Weights of a small transformer language model.
Size: width 320, 10 heads of 32, vocabulary 4096.
Each number is 128 + 24 x the weight over the matrix's rms, rounded and kept within 0 to 255. Layers, rows and columns count from 0. Numbers have three digits each.

# layer 6 attention value, 320x320, rms 0.0463, rows 31-73, columns 0-63
119106115146118115128087132153101162161126114080151167124142121112143139123151120139119161157147115093090118088146163125159092138130140121105078107163187108163153122129141078140144131142155106
138134156131165162153115115123097115143140183152125100070136090190195128130130063146149129083100161133154040143088126149112092136136118123138201149171145121085105094096107162113188122153146113
081092128110130105151117099092174127127099157075110152104123138107122071155173089168129139151105142161115176139141166198078107098148092117165148125168162169100136138122121109129156112136056170
148149141105126112132139077132138067092105146096127108134109126109084173099102153062098146184159156135094167143156185142091160192143130145110107147043080086153128156135143134152112142095050160
100142177146112121125155113075155138185140126147109145130152184198138113124080103161091146086174121156147104140063162118098069108125133117125192174151093127150152092158163110160138112083066135
154126148125127112160129129111127150213155139181152153128167109144121130116101141102179123142162183147148152139125107133204099110130176143152144119126121133078131142151124123109125155152145134
124138062109060135137152101200137085131183125100156201144097138117098128119136125119094105197135094099125139099155151095167141154145056160119129133143189162055153095151161080124102161105127157
129142116108103173135160231144132105091148128100136151085115112157167121137139115134134157166151062175069177180100110148106161184103126140113156181097125124189148120107097092145129121061108155
118113073139167107137150148144141109088149141141102130132119073095179142134093103180174129171126096137109098112132038165119149159138143126143100123076090123131117117168126164147142148141089089
110139133108141151154137127074124136050118138141092104146149131133188164131161126168113129134082157101163085149120101103128126174151110117147061147138048160129131132157121127137126131225095123
123156133116126097140130122118149105139157076104098125088118171129134152110078125107121134103133183110123076154124184094181114094146147143150122106172130150109111129173072107169138106172135023
085135127195170167141134118069126158207086093213128107122142094104152089090046169125138141090093100123156115166111179154136102098136162151109199147169137125104078170149123214122199120130153072
097152115132203128152138133122129126138180143122136142151116179128164146099116084150134094095151134118164137140103167124143107114127098131131192099143136077137086129141125143131188119106106129
164127168128144166130117108173128083150104153130193059149129120163163167152178092128144146091106114137128072087150121123121118083145046118082151137116072103082120076129091117178175109122115120
108149138152194111133132121148122190186133137155131115123124092084091137105118106072094108122108138134120174161092162154148149148142194141128170120090079104162131166171154150075186141105069126
177136144123123115114102110131182166074111126135169128101120134106159158121163099073147093132158085134145140132159166112081125175130119144109107124161159117159171168058078131130122125170134131
111155085135114171157135139108102168149156150127133134179194142170160139132153142123152146138199088138088143087141136129130118113106104198086137139115123126081097109130157104105143160107104133
102116145079138121127138155146091099118097181153137104150128126126127098148166185093123115138017132107096135122169113139118095094102148098158086135181113138150133158129089178146086122160119141
121130147104109132118133171135081120066125090088071102131133152107133095144208183103040116134091085154060185122155126108110119118123151126164172128099082134147099110128115156138103138081143110
119107127155146150127154167158146107149108116130055172149145078136123126127077076164104099114131139107126091130115129120156084103139147114132086084135172146162141093155107128156159104067128139
171147122149185085135126167124143139155100147178157107134129120071079093163053120145117143137127101152140170136099100103166117173109150113108125123178051132125122113142173108087127137114112119
139137139154162173142128156102126155183108106182125212073089162114152109156114116094067139152122153106122151157065128143173115076132143073161144100130181132098104161107078124105116143107111172
078138118112184163156139145086117106097124116116075122148118080140170141155163076174158144139106102137105143165120147150132119122157126116121192176112109091131119080123105151138096142153087204
142125136120182118117180179121109131125126147166111084117116119081110153130135153109115177127054114114159154102095124131059160116126159092080168159104064127170167098070126128129129116124093121
102150107156141206128141173081110081139108058101124140181115089178165148105132123116107167097065155130165138165101110126104128118145080119130218173142124122120146137130093165155136138076141111
097108139087133154144089067130139170122061196161159167088143117088126126116157163127067150102147114184110123206182254152092138117142123108111146162132124087121112132146126171085153143143195136
132150139076118172132131130166110091086092127173089117099095124103070135162086150174103157173110088130091107119107084137110152156120080074143036151122140117120118087133127116113102143150094211
137134103194165154149098144113140133192155156084155153142102115129153136144123163109158103150112134158086120098129130107140124211126143087104186147142144149067133116153116157140119132128123129
144122104156153143127133108176126152120146147182187103119146154184170129135182105168130117149072123121129093099071103134119150161153103176123189178118129125112154097179109185144141152124156107
149145112149161122146103073116136166127071103141155112099118145078112095163176135105098125117198091102124169100119163122163122114137175128148148097086181089090143105147104123070124141084123077
109142129149116182131132104114127170170133087101112194134091090166107114092133098108072142135083100117110204115080121120169133155121132059172126110090182137106086124127154104142106150116132091
133108103163114119124180143129139139151141133183070100197153061089167101141092142103146152171126122170116154140121142152124097139135132151158145125148106142137125110076097081110145123100120117
115114116162163130103115137120138139094086092088158072154140163118143160139132157118162171120115150127113121145137131175116088149110150126123137157149136157165134135125150079142081118130017125
102151121175140161122164134113147177063134119152107144123139145146108127126139150117142123160132135112107166116167113148148129118143110139173127116156132149146148121141126091094136097107109125
156124098164156107151114123133125153143117135107149108150130185155172136133157142093130138121111145137142090174138120126121117159140094120108125128150132123133144093162108117125104132162144146
109126121124115117099125112136150080092159137087124137132134136136116108098116139099103137148149120127124138117127130140136148121146079100140130116148136136165105119153147117152158106123123121
155126142079131127138131176150155097083177133107123108142144136133168135092090146114146145090139141140129106112120159104125166124138104161158149119153102137150107117158104086124158118110121105
134137135164132127119110152105121099112139146149120120122129123152125123114129111130132146129128112150106136128127102148143121145119177156133124140093152136105152151122100132120158144114138147
162100092105134125136131146137107125135114122127146120154114148115142143141148102129132118080110122096142106100093137123114123118123211109125130158131125109146158112128136155126139152136123115
122129151107129153146119145116149152121115125157110120125125137103133141127103145149110118147172087116124091118140176122169131153124084146141115109116141149124148132123096108103095117114121098
145137108157140129141120098128145130138121106127126153139124133137133118130173129129101106162105138132104137127138118141113114140115124097169107124137102137127147110126133127132150126143105128
127141143155097129118128170100122147119128111114110149180122091110122126104154112140159103146115131132098155142109114130145121115130168124122106133098108140125131120110122147148118144151132116
103113138119127111129118111143099114131118132160139112117120149103143117116101132112109139086160101141152071132119168117154139138138123116085123135184132125131118136153125114140118130133136143
# layer 6 attention output (transposed), 320x320, rms 0.0453, rows 31-73, columns 0-63
117110138134144170111107155105137143125144121118135099140155110143149144136126137145122115119140163147150117151107126137109167090144103138132126137104150129125107140118108138121125163153171120
160090084166098124166080107127080130177137174118169114105121142144078093062065161125106127152165142081119172122134102055140101178108159117105129117127129126173100090122083152191202140106082142
145103130107112163068154164190133100078205133154163113091220115144168112137096136135134146140183162155115145117101161119140154150137137169101131136099098155146124117097123132125177075124126115
062134102129141143138123178093178080130115100124091162123100201129118166126153138156116155100141121202109097154110199126143105126219111103098067183136121123129139134150129103128092136179159113
120101109108170113134140096147147129118067152134064155168122152120157116141104160089086122127135079144161092106181088122090169088124128106107079098162088147100115101082088123136123159140097092
132124115205114114101105143106130133164170186146171132061135171120099101114148156129120148103132167147121115104122080137080092099142122147079104194115107134177140116155118169162163089075129142
096148157136080158099140148164122101167101100091129113123150117071136086084050123129161137086085115171133122139085209130122102163215105100075137148144129163118133143104073145117135157104175152
109165118054157149122092148136114077156152129112119122150137162119127087167136130148119140169135119120103112159115158187081113080147148119138119129115139108112136115114160134106123108160138118
136124129151143149113110138089146178119178200096145117126151146150127162126099128153073157157091154150109126127105139085179082139148168162154110095159080063175128122150155155147160100165086174
135114076099159095081168085096106168114111130083146105166116123150162148115179105111148157132133103169170139117148111135111122186133133093176181062155163105116117131144147107139137116095131091
171114092161135140137090104122156151107123137133094108104146040125138132058102138098135128143047097133054097095123071179134136123051144134186134150083082142065121133126122088095102205097103164
147123124176141127134120130048126130097119185105112126074112117127176090143049111098130113146118157072104132086128093089140141105107131121112134102105107138127152098171151127163105163141069147
168103097175180134118075093095124174152108157108142120168102109130170094099125204107072123144142114139170107140141159127123123221171117135142099115137127110106107168103123163185153157164071107
145116141109081137089099110093115113106145091117165095136125171121084129123085142134113110096126092106104127152166153166140161135152147170114154149107111168150104087172136146130094146178152090
124100103125139095162102129104124095115072153138162087082145198186146091135100158124113165192189152147135144148114109123128122072127128140143124101113095093106095093193109183139121106110117191
164091115095105106141160169152116120140087107163150159125105128120102145137145103139103103108120076136054170139081129111145168103177109145122126128174129148107113146121147132129125127096152123
106142131165136170096144109093203081133110148130104075140127163091183091143064118100091113103112151118157101152111140183110088173138165110138081172138162136121118110136188154157187149163110104
117172137138129156066133151153164192076177171120104135117126108092128130114178093095130122122128160080159115111177125125093136152109120185146191071111113156103126113088144089104128111111165124
155173106096138169123110163108168082143187100117166121108156060128132097104180139116157143140146116127127138118111105145134130080126115126131167124140159119156155152120140132132140130078096139
143117157145142124163108115102171193157152130099069103108090083136122154118095107118140152123091138126120138105157116148141116130095161109089141088115108118109117135122150126115139095187137173
092114125131142142127170118130131142117163183124146117124131147169090150159136144165118194143180160141099086139139104114185149082162115089107112109133117111127122118206125163164112084105110200
148137134119115154117109110086146175123108123176129056124129124120139109132163155150138125156099138184174078118107124131109178166171185180162147154136075099114125121105118183134106085201139147
165101122146118153120107123120103127125185142146138107142156151104133085111095114096086105134092117127133150122124154159130134158125140137192125101137111140218138108128181129129102118127077110
120112139117124127114088148119089103080073065134133174147119204125107162145197128105119188141160163079121132127160091106099144132125137098128159107134089123116101136139157120132092114060130057
149128146116131105086072104192088084140130137163123131075148119160144129099092146102121146128166208057091111076121162142133116135149172086140110083129072097156130144108111118142107107107118124
122132077113146094096106158066119130130176130146189147156079167115090102130135085166149122142078149147112165122092148087127156088152113148099135130141171126145126098082157129088146133126116132
074133154127100128074156096077121118120152103135099077136148207154138159088121099123212189168123176181148113129091163154184138169145146101106125103041147088154135164170096116117151124096167114
078080137103104132111131128113073100155068132112134135091110137081101157112119117162099179136127119106126141151081132121117113118119140113123070098119083122178061136140104122184165097133220207
161121121124100127105083144125112139140146148074143108182131184078105111122156132132115138132181084098131117131139092121083091085187165134139185127171097122117115095112141174117102136123141084
185094183148137130134104108100062084117104167136177131121171150101157140116176125176071123107076143172138103144074105151069167100081085189135147151179117149173160101124148146169156104115160166
124127151139098110117106102199093126117072117189197154127158101108146088114131137101201165148057201179148079109121127137167168055125136147080104092101083108109109165100062121089125095103152169
075118110156158137119114137107130113144106136125102126106119144172119149149091118127115132121158157139128118107165140168133125107117098089123158112093133140086106140127156120119078151147096123
137169118144178123153164139125147110156136151132087114133081137111181105086118132128091154095123128143166119109168118120088128142096128152153136171147173123135145111117173079103088156169126098
119096133128096117130088134138127103105119141113134141151108117123099154151104118115148146140146113141162093119146101109082117091133161120075118141133112115107087147120154125141126174115113111
127122150166142117101122136124106120117152105123091148126146106133094144162124151097139131100133137096119121084126112087174121130156135144093108113155135101177142158125123144127120138117151157
146118108154095126147110128125127126127084130128137123136125136136139142132139141119151124106113146142113142097119115107105126121113128125132124124121120121131125152096151155100128123136126148
114121107164135118155105116127133106142092115125121141110127122150128135084137132124156128123141140115124124129119098099132149083124131125109100128138135117136136142120130147110108147104145121
099124159144139132146160107142137132118112144120134123142128146107125116141118134130139120123139114145140153140132138119105127110102118106148135123117127112134122089158134119133101142122098110
128156130108118158118139115085141130123146120130113149093164105143130129111129120130127114142132139099148151169135100116176133139126117160115080137163114145135117163132127086155128121096134133
138134112130110127122119143144105101149148120122141109148132109127091128077133130109143151140126145146175135127138114115107155088142173117119136135143123130122157134103131150136146167148104082
119122126140109148079139108114131149115170134159126125105164109142097133121087145136143159122120134123149133102144138103164139095135137152092096148142120139137129169104114083155123134125135139
108148116140149120137129124147160129116148124136147158094157154141136110138118140126136132138120100128139131145143152091129127126156130139118117120141144112157166103133135122150136093095121149
144145137131132134141107164112123120121093085132133129143148130144149145109155148114128111114105137127114144113123112125118115152149120100139152114120147117135134132131136193110126099146128137
# layer 6 attention query, 320x320, rms 0.0643, rows 32-95, columns 0-63
120106136105132103105127128131130111136140128102108119127134125090096105120133122119126161134112122096121158130158157095119137069106122131137139144140102162151143154118112103160163142152140076
150121146151126104137143167147168116169131136109130086114209107065100051149113203140103149157148117136174167183090164096003068041175088088101104109214096150179137082064147131146203110173141085
159125115115111158167130110109152130109127147154142131141140108145146164135149082119122100108120159156097113108125112162143136179116120152145142132095165095109106111143116140129107123105147138
123120134119135158116091127110101154118130117132132146172088153157135167112154074112145108091109144118099066054167102145226135166115169153165146131046137138048101179195123115096052139074120154
109121124133126135150121113131099128088130127135158150178099131149164172141139082118130130093092172112091103130155078180194135201082144138178132111064177127058139147178122111115052124065109130
120128149125143162102088143115086101134108135125111136116094147140115106108107127126132132130158079115116111093114126112176151134131152114127123127123093138134132140151120128139115101128118157
118142127072116124161148124119109118097146178121129151170092120165146171127128087110168116057095146118114101108171135147166144142084192105185191110095114168065112158208124114138091106128122155
148154144102132126108121151127136127140113102108123126172136107111142063116132127131127161165113100140159119159136148110091111082121122097106147130168097149176136082130146139104166114154140110
169122129170123167160111156138119174135126153132101137119131146157125068144086132135159131074193166105106066101157104112134128158168109113146148130157118074130131142100107096161132131080130128
116113120106113157154136130113115115111116139168152100140111131149157171127145086113131123065091153109106114124177073186145171158089155122161103097043179160057134148126108097127103138066123155
162128133148153117136141149093147165169126148116087122096121105108090056143101159139120143164230107137145137121143166053108062102164076130122144122182068128170146095078140145149154146175077086
114149108124107146158139086112127154117102166125148118148170150110146138161156120126137111095054174120140123112157102144124135134113132117173148112100122106083126115137144125127162131123127139
140149128145175130162126157117093134128161117152113112120120168122196106117123095132084121105154134149129138108133108170137109141153092137111106135101150138078132148106092122150130153105100087
141116141086114131162111100112117110090112141112144130129083145178157179118133098123143098099085137133102117108118103146170138162118140110176175124082130132094122197142106125118107128104140140
155122140127161120126130118146137140167137133090080136145160121103128089117132145122112156186217130110156116098052165115088090113154078126127159146207106095166104112111177137141157097219084105
127104119119153146133114147127141115075141134119085157100150115137132143129099114139139136147155123151124142111134143174145131189156125121102151128120153126122147123125090126145145137127124130
127113090160074139158125140119097118069143103161158139103101127213113189140148096103137110106110152155129091120133091183187128160053192165096112145112132132121119178161107103140037135068169147
124158121132126125118130127131199139136169147150120119111109110116140143097132120127134141172116121177140179180126175092113154080129122131113144163144079172152128114122149151134156088123114136
132124142106125120122108161137168144154102143118106143136112101179219132119169083113155127122077097149089103126143129103133142129159166104126142151059132127096137137158118102121138161099133110
155095127153112104098132108138106146142140124102094134149138133137135125165111160138111151142163139116126118139144138123120107158167111134084119179120160125102120144107098103118126120131090130
141131130130137137138126147141116128154142096106109098153125130103131119119128146129121156174142140131123109115138152131091130110132099107131138099163121100156164086116150121101113118162120137
122091198149142077070150128148091145147122128095085074125165142072111085161114145114107075146163090067163149141128163112054079090205095142124140098233099100134157087143164148172115179204106089
162119093133091098108107155196142095130117086165124119149092111138142176105163135154112136107089108116144121183116129084139127146091190135145161084084108149132149127129133138154116101114164081
167167127096086122175120147165200140144138141130121127161115110143130173087150128167105151154096126148153116128092121065133124110088149120143134120083146163102092165147110133113143115103124081
089137154130178133153129160110144166114087122113080127123125116164109127118121098126117135133131075146171141134132143087150138173107104136129114110110152130081119118118083096134124138103126114
113117126121146143152151115126109180170157161124112182149114147102159109137117139116134139081130134152070125116062102115132152160139136128186121155105162158138104140108126117091131132144149114
097038152082136153107191117105148101125058139115129156172124077140173124136069143122163098138177126104114129099153115099144100175174102105122128114135158134088100128114125101091107120145123163
123134173121111132093100089153100106123108140133172110129108088091158111124130143182123125122182103107095130064142142131121134113121092111145117084160127146102129187108103145109139097145088138
114119165143109102106120073121138103182079092133109132106133145085134122168126118143128163123122127159085124101097143124113119138131130080106174120166136185167139170122156137104131097161140140
120131112139088159109130123123159122108124099148139154166145090138143135157115142134124159125127097162096146157122131172132132128111153083155144144180126124113139153119096120099174115104112148
157150101161075137159126137182096121059091129148137098131088142145113121181118166145117090092137088159120104147110101135104125094092124125113115139187096123128105135114129131144144123091127094
080118185125142151127151077084095142134094148139110159146139092122117136196122125109146101130123168155142136095075150114155117155122100087165164137167152116098112145138164083081119145124124141
116143161083134111148138081123136125094162105125168156178153130173095132134141107120124163127128167118102142152114139092149142144130119107107195127137121148082108128133137116098117122147154130
126097152157144158114129148096127100161142153097106178075118107149153097117110098140123104122104101090158109120140119121155112153104124166143066155150087140144102136139139094151108127117127146
143111123158116190085153159126141129137105138130087127104100108156186134117091102117110066082176103125143104129116100126132142098092154145143102130145146124148130081131145122135120139128134143
143155079125122140141173147158106130131132089110147072175158185115131193104189157088108098126138160168145167086160102152134129115156134133097206094090139122100156090125129144123116144156161112
107101156114158105144092125120128123097094121147130159109110108108105152139097123129136159141075124100126122172122145101147158167099139103145096140115134127109113174154118088153102103114123125
126100148103203124104129166130123114175118146082123164080111058112163104146057114139104094108138075115140104131141138112132189125164134127153074162126134143122121107138125107129102109134134142
162072131119124179131144195096115122192144121145135118142118127143171090136112132138148089113132114142093112148133095160126117147094107133110143188141123110155138083121149161127101131151126099
136150103133113155139097134143119104122131096111124135196120126102140125128145133124154165135164124141100135137123096113151150131118142130170131147085142136134110145141116140094131111097121108
099098157080125078159116111110124085121129142130131138099089074106093130142089113147161162137060133133134108129135160129138155145097137098147078115119128144122141178127152113139109100130129121
148092094119162157126172165154084162160134139121125089108107127146127136104140135120121093125134126132130133104149121154135121088141174173121129131122128114138126056127143171122114138153150114
118121148088136143145103094107129082106123113100095123103154105141122144147114128125148138138090123112133142132100141111132146217113111103123107128148168142138132156099135111129142096131093132
164108119117137168138127190139093157149132131121136105173115133173132136133151167127138092131157132142149120083110117160117118116155155143099129154115153110107122086108135190144108132144149107
104170139139133115133102100128143089121095142107135149170164138136115145127150128138123126140135189135125137169171145130129145201146118123138092119098154141110099148124142110137124101115129154
147122103169121158145131163167113134159097119123127111190125161176078143125141157130139115130171148143127120095162098145129136098125149114098161096106147134121109112103141145145137111144142117
163105125161141092098144140139110146136138148108083094121115139139087133131148105154123115103129103124123078105154121125143132088187135104145139086115111119106137110117145165174132155156174096
123113123117130135138134127148106136140124155100088115083137151097126104120141159066135106119150065152104110140107145094127155118157133140139129140156120125127160108146117160129141149148156111
148134157121128175194116131160107120155116161119093086167088153145128135121133173120133137130126138120075132134087128132152127222105119137146138134131140121106151151163134124119125108175127116
148136106132125150133080133111136142141164118149183130125099106107164161099085105123071135125130129163160187134103170156145108157108113125141112132165127105140139098142114115081155132111115144
162121157108167121134084138138110111176131113107136080136095121130130141119097117148090117146164096105125160081125165159128097164128125150176144086154115107089159088145155124104128148138130143
128118113141139100086129093137138130115146112132117147090163104138103112123126104111082116136126111125190114145132137126120124071151130093124119122117119093132142090102137157150122176126161107
137096146118169136104197138152113153155146146135106081145134139142086106157149158139120099111158085106107141100112141171125109137190100153127146065134111134079151105150164162142134140181111118
126125109125114139111120138137142105129135099151127169104134122136112083120127105140129143133139099131137115140108102135136113094110141076136117118140131136132147114091120110125130160134118117
096151140162139088083089112127147129106136136142122117083132105101104076129138096125083140134149070138132114126137162114109125114147132082143129156140112106134116147079132128133140179100138099
120155130141142120151128127130111126121140159116078111126129153109150134139145170117149136123139166127100121151120140117134130165102131194126128158109149126145124147159102100110128093088122149
102105165135130147123134127150135129110153161135127086118141137114100101115122112140100107142116130111155108156167150133138135073162130138147154067089096091116110114121098157171122154149131092
117145128155099150135064121146144154144137136138142141147144141156136109106145164125151139118134185139130136127111133118108131105111153130112123136102165102155108145133105118114119116090130107
132123112119155101099166107122131104112149145137110123113132112120096123141138129143129103151125102118129120110103142131129117116151101151121125113144114129090149135117141148149123153142123095
130106165158123102156050133162173113124142112125107110144103085115107116111114094158097148141123119127160114122176143150134126086166157097158123112121125133107117129137123138126134143128153121
110169124139112118114149119095113125116157154107115125105125133130141137130124118104146131127168103159104155103105145150118109123144119142127086151197125155145145129130139104137134092116125114
154128138126140112143089132161155135141126119148130151148117120137067115092122102133117162139109091111142144153144116160152120142110140107153132104145098112124139085148126152099145128155118152
128155090121152147144153137103125113141101106129107149127136150140141138153138162111146132111129151125073116126087069116123107141108134118088110144114147151132152138102143114117097109107131119
160099139132140100120117107143140143129140135154152131126120122134080121113124103140081151131096125134169134151143121163124129119129125082146148084138123102106171097119129169134131173159139142
# layer 6 attention key, 320x320, rms 0.0637, rows 32-95, columns 0-63
160139103112104148128098124167092100109138110133163158112080139159145172109130142148104130162155143133083102103087104109165149207079130114147119175093133132138128121142115141134102114118107157
105109190113129152082187124154106155091152127139112138132194087100125150140108161110124103175124135105101100132133122184156103117192136154086123079104129071098173148132162119133114198153182095
155155081140104084146093141096097105138094118099101131148096129132119111115135110157125137110109136165184165141169158111101142096080128135142115096147074133137160100128103081148164094138122126
170130092121102134186104145149172092108135125086150183127067134125167141089169135161127168183168103141099119135103153073114134127081105094150130198126112143153099133116109151121147056123083120
150158053150128118141117119130124092131122125110130159152093138096127120064166162181098198150157131162128112112109155076100140101066111088156112211121145168143115132118117149111102064146095117
100168121129155124134106131138125161140127137126171124121151144121124117119122155129143144121145096109080074125079088125129093155150116119103112162171143135158105099120158137106142089132119148
146101083136150122153081126166148152114159134121140163097087138104127134120115157145100149137173124149115161119053123130155086136105111104129114165144119155142114132096109129096100103126104147
127081168158060131102136127134098139092163112124129135139145162158123143121125155102127097181129161125120174129131128127126116121182149174088102081082154077102157116090144119135089179162170130
127121114121120112173105129126181099134109161136126090125095098122187123168147118096108121138134075137108148118107110089153133094135119096123101147171062154185121128163152122115163097095079138
150158086119134174171075112131149155142132148133177138116093135110101164124136144140138152130155103148108103161072144105142123125078126104158156141137143136151085139120124141107128062120096139
123121161138116141103123116127131135162121123147096062124142116129136114138152080082109089127146095105142132104167110149150156102158146130108122097104107113107149118125160147122130213088141117
106125122161126151183108112133135084089182107104164139168096142139116103125146159176107119122156140181142154142067147081127132135094112114143126137165147136121099109152120135098101090131129119
160108147110106133189122134098147134084097156144096109152099124135073135155157170134165158128167105130121111135079114111163197164094111110158123134141152189122075147158140182124108025104095152
143149146157158140198104135111161113105117136126139135162118148137136137098133150160142171127178118129078130160096134115128119147111121111156093127153136161148089123110121116129132076153112152
133118128143117116085174126133119120136120142131128097128144118138114106124142102109121078142117138105116134109117109125104156143141116115081109119129112132155165104167154107146139183100098114
112148090117105121119077126133202179153149156119176166135104157095130164110155148176092167117138139116112088191100076140124110105090075101170127142141130138119078159150151146116149083091058105
131134115127136129117097132132117138158162144147159128101130126118126138166104130114135149115106097132098121139127097136123098105124115105125125139153115117147113123105115123094116097132096129
087088172116111114105158151133070126100168084114092118155167102124112133162095130086135077114099114111166180104166150192185129123183177162127154064104124119069150106110115109136126205148180150
107129141140111147162079157123186119084130116113121139149098146116117139094140139172132133139168127135117130133128161140129141147110126134136110098116125137131105140094092109156121093151134153
120179118106129118110164157117095089154155117131101079149146127163106144143147117046078078117082113062088112122144080187113125123128143129077112117106146100183158176117152117125164179112109132
098067185132100112029221096136074135120141111156085128131227132106099091139109133026156057143090107100139115131174110157110105094211147165059136066134119039129183065152157083144140249113158087
114111117128135104102146117163132139122141134140148117101108128154139108169136149105123108124113123119145139112127132130160147145107116111134125156152137154140142123139138129137106165135124142
122118111123144088183109096114147171099095102177149122098155136094106104150132111097131145132152131125145131140148135146126129127127111149117111103139146118091093092103120136152113118150118101
138088170130131100176104142128148138104122118131104118142108132121130147081131095143132143127152121137128147124164130199127125127125148199118107092104128121114120160102085089116121118115160139
151128112168114152122075154135153134105134074110107130101081140110129106100122125149168135151164079144112132116140123152126161151161127141128130133105154125129138160095157183153133093113123111
120144175152137146174171131157144096129175170087136111150130094150138160084091107157138111146073201137114121113107156137102125134118145126144102119124066156168176125125119090131131139090094145
136165106144146098085129127110118117161133141135145137109150156108135146131136133115080116078146134130170124101117158126141124125097148113123116152131155131128115154151130046123167175105078122
171158147115136106125122111125067104127068191139141115145129110113144121116102136122119152097185121121109101090101142120059108166147147072107130183137127142127102106154146101134115193129133138
140131120128135098125169132146160105146163210123187150143133124134146134121159154138103108088123121095109096113118113142103073098117119079084102156129110128138115099145105063120131185138115146
122179153125127139154142100128089110128144152157125160135144139167143152139116111115116134093143157109135125101103127144097072109163145099108159082136104105105083113118108134100141185125173112
154144155125125111132118129114104125141122121154130124117159128132112115149110134113135110157125141126165153138147090138113092116109142135121118089128090100108110104114128118078148145159144165
122118105129123123105142144159100118125196149118168181101135117163133113152102140136122126130145154165137161090083135098122104140147126053125094166133128120113124085154137055128134159126142119
155103136114112128109155122136119102054096154152080136148099117098124155105116143128096136177181056133177103101144173114148179158115112150125122172134139100140098110135127103106143080154156102
134134121123133232141144169132122074131107143150137125127113127134177129125149119160108164122123163109121151092172128097130132195130102118152143117111112141093124126119106096161144081176136109
107095103172134081113133152150131182181176116122150104110114145132125152119143100123140134107121188127087148160092101159160087124143146094128137113112164146113159140123154121128124164116133194
122106149122153112098135148139120113109105113147126114063128152135114140136093118128122098110147084123150117099133148134122135120123158119124097144148159139144116076114088104144158155129110139
173169116093125177146109134138089128116087156124108129139121118108164126115155139144103146131099153113100091148094114111111123172085131112114130143121109122095119133121148176146104098126156130
131149093132133116120098161117111133177123130109167122114099105155146152095149108147110117125105154100094145128100124096157117126105135097125094153107128135079133128121138107127142142137137125
127101108144127119082173123138112166141128073127142136132150119129105123132114148103141097145156143147138153110100093186160148105143148130105147141135154146127114096114118150108149176052136132
116115135115132096140163118126083122124155107145139120167140136147145156124125118166136136136135109108123163109151084122144111156114098150093136143144107154143115152122141138112122111137101107
139159094136110131152095157151103116129155146117141121109090093126113128115170138122111145136072127134092133135091113091117111140098147082140085117120123141072143140113170136120127155171141122
104079154124122089097129108103103122141145114098107093130150110123104090165119171101135091116142097099131140116160114191120104088165142135146094127151146117129111114094111115128133155133130113
153146109143132132136130155127132135148166134152161146119077097145139148119131128159127113141118151115124145157144121135127130116091128094137081111126136106155135137146139094150121143108133144
110077137121129082074162088133092112131127114163147122121153113118069112140112121128108087145158146116157133127156115158105090114127134119096091128147128107146135110117138156141132179114101131
166167111166124160168123149139148109088147135158132139136130125146132158093121116166129133116084182162141159103129124100129181141093131098157085131119110126149121150112107115156123102138168091
103121159075136121093153142158092110133131122118141089136184091121119113156140168114117091127133103132126103129113147132087096141132140142108117154127167122106116092082130149084121175122135102
138099122111142101100119144155088132118167127105095065143143132115105117132117159085153092088142137109164098122106151153155091120144163129111164054122142093099165113155146154173098179149135101
126105105116128111103143117137112140157185165085127074164127120143085152128136152100094085111084106113138129128111117136128084098150140163140121100162140123094165074158136164161133193153134110
113153122109131081129157104116105120152120140118120125139115134155118119128153133118124113112160116102088139144105115146120110140165132154120123148123116113113101140110140122138140151152113102
109100151163125159128093120135141150120104118140149161106137183099163110112105110154120168117143147173132135128142135140119145136120122114149130107111136143124117164139085129146159070082097186
127077164186139111109113105109139122130095122114099167133159178125129106125108098126114136135178158155136120100149120205136129129163097102139131071119148129127106130122120110170144123113126140
155127115135150130156090151128134128085145132124139123102116122124129149109106103162106159129116140168173127144143143152133141113103136106156109131131141157152124077159102144130122096107164118
109090121121146098104164113117122118139109108132114098141151160137125130146115123087138117100156126096148131122134119161138105127173109113128141094130114109143136155130153130182136169126116103
143145115135158152152111133112119134088149142146147136083103152169126183078135077175109170103106117175139135126131116098162142144077145085157146120105122220169138141159088128155124106103113192
154102112145130114115108153118139139083147132113144141117134121120093165097115122152121158158131123151173127113150138148127106124104147119134091137127133139127152105122130140113116104104164153
115161137127106118117140121141116122160101155114142130153118139118113136157143154118131082143139077117085130112152139109095106104168105163132101119150137124124127150099139124126124141149142135
123127114109106137173111120132145115102124137145104067135129141141142139124130148118145134109111149117162109148116124092119144123101129156135186059121119137143144128171108150159100101145145128
101163134139132164153088122142129121110109149130132118147101139088143125136128173093135124134116151132074092118145132100089123119127106160076120155124143126121134093101100143133124087129133145
142156123130155099125129102092128124108119135165151129127152119184120130132144110155127159120132129125175142121084130135150135129139131121138155115135124110150121127137148130141119195154127133
158126110150096104148067137152135109124159138087104119144133145103137156118107119110138158113138144163121086166137139132134114130102146133130132108102158143112146127135101162138114065101180123
114137130153141096115152098107146144150145137160124154131141160158117126138134094126149145109150098151159168125123141117163116139144130119170100138126130130136129177082164080132114156132169151
139099131138130126148096145145128120117139120082122133115113145110145147118125129137125151158138122144156117147150151159116139132127138095140132115118141143132133102172096148120127089104137116
127171131131146110116164127121113122136128127121149139116150086165130111137145108116110092116128108104108149086113114133121119118149133131120106174134134141126113123100149094120135181143092115
156092114099126123146100137148121124103140129118126100117111120109119132080108132137119140124110159157140129109118129132113154107110139112133149097113129163143131085194085170134119104097147130